Weights of a small transformer language model.
Size: 11 layers, width 224, 7 heads of 32, MLP 896 GELU, vocabulary 2048, 7.57M parameters.
Architecture: LayerNorm before each block, rotary positions, untied embeddings, attention and MLP in parallel.
Each number is 50 + 15 x the weight over its row's rms, rounded and kept within 0 to 99. Layers, rows and columns count from 0. The size before them is the row's rms in percent of the matrix's.

# layer 8 MLP down (transposed), 896x224, rms 0.0734, rows 884-895, columns 0-111
092:74 42 57 34 31 64 47 56 47 51 66 85 13 49 43 39 50 79 39 71 59 37 40 42 70 37 76 67 72 51 63 39 68 55 40 34 27 52 42 34 36 47 57 27 77 52 46 51 46 61 33 60 58 53 44 52 61 40 67 31 46 62 50 27 80 45 43 83 52 47 42 31 64 43 27 38 33 44 39 85 44 59 25 94 69 48 54 39 36 69 58 41 61 44 40 36 46 47 51 51 51 46 45 57 41 40 39 50 72 18 60 53
091:47 35 37 32 55 39 38 24 39 67 29 39 29 57 47 66 35 40 65 59 52 43 74 58 51 33 53 58 38 48 48 48 42 33 32 71 53 42 58 67 73 61 56 40 59 56 51 54 45 64 38 18 31 50 41 51 17 20 12 37 50 40 42 54 63 71 45 42 62 44 34 64 65 32 48 72 71 42 55 66 56 71 46 45 75 19 38 46 40 68 35 61 93 42 50 37 69 50 68 50 41 74 50 58 35 63 23 55 67 52 58 67
090:67 47 52 57 59 49 68 56 50 45 62 71 23 34 46 46 33 37 47 48 83 55 52 44 93 65 60 99 47 43 52 59 43 68 44 36 55 54 23 38 28 51 64 51 42 67 60 53 38 40 63 56 54 48 76 28 27 58 40 54 33 48 33 26 71 49 60 63 72 42 45 39 46 39 29 44 14 33 49 38 25 65 33 51 41 78 53 42 44 45 87 57 58 60 25 43 47 72 19 42 33 77 29 55 38 65 48 48 38 63 73 78
100:31 55 35 61 67 38 70 31 47 73 76 63 65 51 28 29 73 54 84 47 64 46 53 57 67 52 35 54 42 38 80 37 46 57 52 32 38 30 29 67 46 47 35 37 43 48 62 36 54 37 65 37 38 70 63 59 56 39 32 70 62 48 54 65 00 66 58 25 54 20 51 43 64 74 61 39 43 41 36 59 75 41 50 52 47 54 42 44 42 46 30 71 44 46 20 39 54 48 94 53 40 19 47 59 41 52 51 42 32 48 67 52
098:36 55 78 45 55 40 74 35 32 63 19 67 78 46 51 58 54 60 55 41 46 45 54 66 73 41 61 46 73 35 72 56 16 61 51 37 38 39 64 33 31 47 25 33 44 31 53 69 53 57 60 48 97 46 44 70 06 32 35 39 28 69 57 71 94 43 50 43 55 62 51 41 14 36 48 84 45 49 33 74 41 36 69 58 45 40 69 32 18 52 43 35 66 35 47 44 53 56 72 60 56 68 47 57 69 50 38 78 65 51 73 40
099:42 56 47 53 49 79 23 48 32 20 41 60 52 50 53 55 58 23 35 74 49 51 42 46 50 47 48 45 32 73 44 63 54 52 44 37 61 71 55 67 53 59 54 41 56 56 45 39 40 48 32 51 32 46 58 35 69 57 56 33 38 67 11 00 46 39 36 40 39 31 34 84 42 63 53 54 58 45 64 39 54 57 71 41 54 41 44 70 62 60 48 60 56 67 77 33 46 42 54 65 60 43 48 32 72 63 65 37 53 23 50 65
090:59 53 53 55 49 57 50 42 66 49 63 50 42 56 62 67 42 55 36 61 56 43 17 53 46 73 34 52 55 48 52 44 32 72 26 20 52 58 34 68 37 71 45 57 83 22 52 44 45 33 54 50 63 23 54 33 35 48 41 60 53 34 54 76 61 39 65 55 48 44 45 50 62 57 46 40 66 45 78 34 48 57 63 33 60 22 53 40 50 14 66 57 64 65 57 49 38 50 57 75 58 63 42 80 33 43 38 79 56 41 49 29
099:44 56 63 62 74 59 57 58 25 70 69 18 43 74 45 47 74 67 53 54 60 80 48 36 42 39 32 63 33 45 46 61 49 66 84 38 63 48 73 72 61 48 35 32 14 57 34 60 44 53 65 55 15 46 44 57 54 40 36 27 35 45 45 74 55 56 47 32 88 55 39 40 42 62 62 48 58 45 23 44 60 38 58 58 42 61 65 88 58 55 48 47 39 39 60 11 40 51 45 45 29 68 62 71 48 44 43 53 39 52 54 23
112:44 48 62 42 73 38 55 52 52 70 60 60 31 50 50 55 60 40 49 23 31 54 41 78 43 26 35 36 58 53 32 67 25 42 55 51 57 57 53 47 31 66 58 65 54 58 31 63 33 14 40 41 27 58 32 59 35 47 30 30 32 47 31 78 30 64 36 28 59 39 54 52 68 49 62 58 35 64 37 48 54 56 53 84 42 41 81 42 45 31 47 63 59 15 30 57 74 83 66 58 64 44 26 58 47 62 59 36 65 71 73 21
099:25 37 80 50 35 49 45 62 33 30 62 44 77 37 56 64 57 44 50 54 31 56 83 54 27 34 39 28 58 72 60 36 58 80 50 80 62 42 47 54 23 58 39 56 17 71 30 64 29 64 28 63 65 34 27 40 71 49 48 72 65 51 49 72 74 33 65 19 24 41 15 46 49 66 66 41 35 49 41 38 37 49 52 52 44 73 51 45 50 62 28 37 49 34 20 51 54 65 31 65 53 62 40 30 84 27 68 66 66 50 49 52
092:47 35 43 53 43 31 25 42 52 10 27 27 61 39 65 58 56 48 44 30 64 20 33 54 70 61 18 77 17 37 41 69 09 50 82 49 39 28 69 74 52 48 45 55 63 40 61 58 44 70 49 63 42 48 40 48 20 34 36 59 69 70 51 59 53 43 38 75 55 55 67 54 81 53 48 54 53 29 70 58 62 28 54 59 67 46 35 22 44 44 48 52 63 47 58 72 68 35 39 51 48 51 62 55 57 24 62 47 72 20 62 38
095:58 46 44 41 85 42 52 48 31 54 56 36 60 58 72 66 36 66 43 37 41 16 25 31 67 58 41 47 47 49 43 51 79 60 48 56 63 42 44 41 47 57 28 61 61 51 34 46 57 51 63 39 41 34 39 86 44 60 48 69 60 24 51 27 39 41 56 58 56 56 18 55 39 64 48 61 36 62 57 63 53 38 66 67 35 62 59 49 70 30 54 34 72 27 39 45 43 72 60 54 44 29 79 30 37 57 50 56 66 57 60 60
# layer 8 MLP up, 896x224, rms 0.141, rows 885-895, columns 0-111
096:38 84 42 50 37 22 50 64 41 39 38 51 71 37 58 58 51 57 45 43 49 70 97 51 37 35 24 38 38 56 62 65 67 51 74 62 39 83 29 53 41 57 52 45 27 31 39 67 64 62 57 48 25 30 80 78 48 50 71 60 53 45 20 71 50 38 80 55 51 50 51 19 39 57 48 41 46 50 57 48 58 54 37 29 38 44 37 53 42 62 27 37 57 57 29 45 46 50 54 23 53 24 46 37 48 65 53 37 80 60 66 42
094:33 51 41 29 43 41 50 57 46 37 76 50 56 53 42 31 44 24 41 47 51 82 21 52 48 51 52 40 40 37 58 57 74 33 55 67 59 28 63 58 37 86 24 51 62 65 46 62 47 25 31 61 44 76 51 84 46 63 74 43 50 36 75 53 48 60 27 65 24 60 50 52 54 76 59 45 43 77 82 55 41 56 56 51 22 56 30 67 53 41 52 29 10 61 28 45 32 43 71 64 41 39 18 70 61 48 49 47 68 52 40 60
099:30 47 12 39 52 62 62 66 37 40 65 65 53 67 45 54 40 48 49 52 30 71 65 56 36 39 70 45 67 86 65 29 67 49 44 91 65 54 46 48 51 45 66 50 73 28 49 44 51 28 35 68 27 40 35 61 33 22 68 39 64 66 57 54 61 70 47 52 43 73 39 64 44 43 47 60 48 77 55 50 46 60 80 54 44 70 60 45 51 33 47 66 53 17 54 43 37 22 45 48 54 40 36 48 68 43 70 55 88 47 65 51
099:60 36 68 40 34 52 60 69 51 27 40 38 51 43 55 63 44 62 51 55 38 48 29 45 44 61 22 72 57 34 46 78 78 25 59 55 93 44 45 78 53 39 36 20 42 49 32 43 59 61 85 53 34 74 49 46 37 18 74 43 72 52 56 51 61 42 42 59 50 31 77 62 63 23 48 13 38 66 47 51 23 43 41 51 31 60 37 39 32 42 45 73 37 29 64 40 43 43 51 46 71 37 54 45 31 39 48 52 16 44 58 52
096:47 42 34 42 42 55 33 62 72 53 45 53 38 55 58 58 36 22 37 65 63 57 37 55 25 73 49 62 59 61 34 54 46 40 58 39 53 88 38 63 50 68 87 48 52 37 45 46 70 54 62 53 58 32 52 50 38 46 56 57 61 51 56 51 12 33 73 70 52 73 59 40 45 33 99 63 50 89 53 47 47 52 40 35 42 61 54 37 43 45 41 39 59 25 24 56 63 82 47 54 35 79 21 73 25 37 41 47 60 63 61 36
096:51 59 48 42 41 62 87 53 59 28 24 60 57 54 21 46 33 41 34 60 39 28 60 49 44 80 34 35 50 63 45 25 46 59 69 45 40 54 78 21 73 25 94 32 32 53 48 44 42 54 66 35 84 57 47 70 78 44 66 32 73 37 65 53 70 44 43 59 27 72 56 65 73 53 33 68 37 28 56 57 53 50 39 55 67 68 52 65 49 40 60 72 61 28 70 52 48 47 52 61 74 43 17 54 61 52 75 43 55 48 32 68
099:48 69 54 74 35 45 55 46 65 26 68 38 77 25 54 70 28 66 43 44 29 52 44 49 41 39 70 51 48 42 59 52 44 73 48 33 58 37 63 20 39 28 42 69 67 42 37 29 67 29 63 67 66 55 52 64 23 55 33 70 78 39 34 44 49 41 32 65 39 39 54 72 56 70 32 52 23 49 31 57 34 40 33 35 44 37 64 58 53 45 53 62 58 42 46 52 43 46 85 64 44 23 43 61 50 47 61 26 44 34 46 44
106:51 59 59 56 59 53 47 48 66 68 60 47 67 68 47 43 49 60 65 47 49 51 41 41 40 48 58 30 26 13 48 34 62 36 65 49 52 47 36 62 49 32 67 48 30 57 30 61 61 57 54 50 62 55 33 38 50 62 58 44 53 74 67 79 39 58 71 42 36 52 53 44 62 38 39 38 66 55 69 64 44 55 50 42 22 51 55 48 57 57 73 44 43 18 66 48 58 48 10 44 66 46 40 59 70 62 58 38 36 64 50 44
096:56 38 25 14 82 48 42 47 45 53 45 38 59 60 47 43 39 38 45 33 37 19 43 38 45 32 52 62 40 44 42 40 24 57 61 35 63 34 36 26 62 53 51 48 56 39 52 66 60 34 77 43 61 60 58 74 57 68 36 54 30 70 63 36 49 67 62 37 66 50 54 84 73 60 44 70 75 73 54 57 35 45 57 37 69 59 66 54 53 55 37 54 76 63 58 59 63 57 62 50 52 39 44 37 48 51 66 46 57 58 52 29
101:55 46 40 39 46 62 77 74 69 49 44 52 51 56 50 68 60 45 37 33 44 42 56 46 40 44 44 83 71 57 43 26 54 22 49 46 36 94 16 52 58 41 54 48 49 55 36 36 20 51 33 71 26 43 56 57 45 60 29 48 61 52 34 28 56 49 35 35 48 63 43 68 55 22 63 36 47 89 51 27 59 58 59 57 14 67 61 77 64 54 77 45 59 42 23 87 53 59 49 68 38 53 22 50 39 59 40 60 59 63 80 16
095:47 51 63 53 16 53 35 61 66 40 61 61 54 71 56 41 79 32 60 56 53 56 45 59 46 58 32 62 72 36 49 45 28 39 45 40 23 31 56 56 76 64 69 41 50 58 72 49 59 37 43 79 49 38 42 44 39 36 55 25 55 52 27 40 32 55 44 70 39 56 51 56 71 64 46 38 79 36 58 64 74 35 46 43 55 47 38 43 12 43 38 71 69 55 72 27 51 48 37 72 72 56 18 45 92 57 33 52 28 28 34 57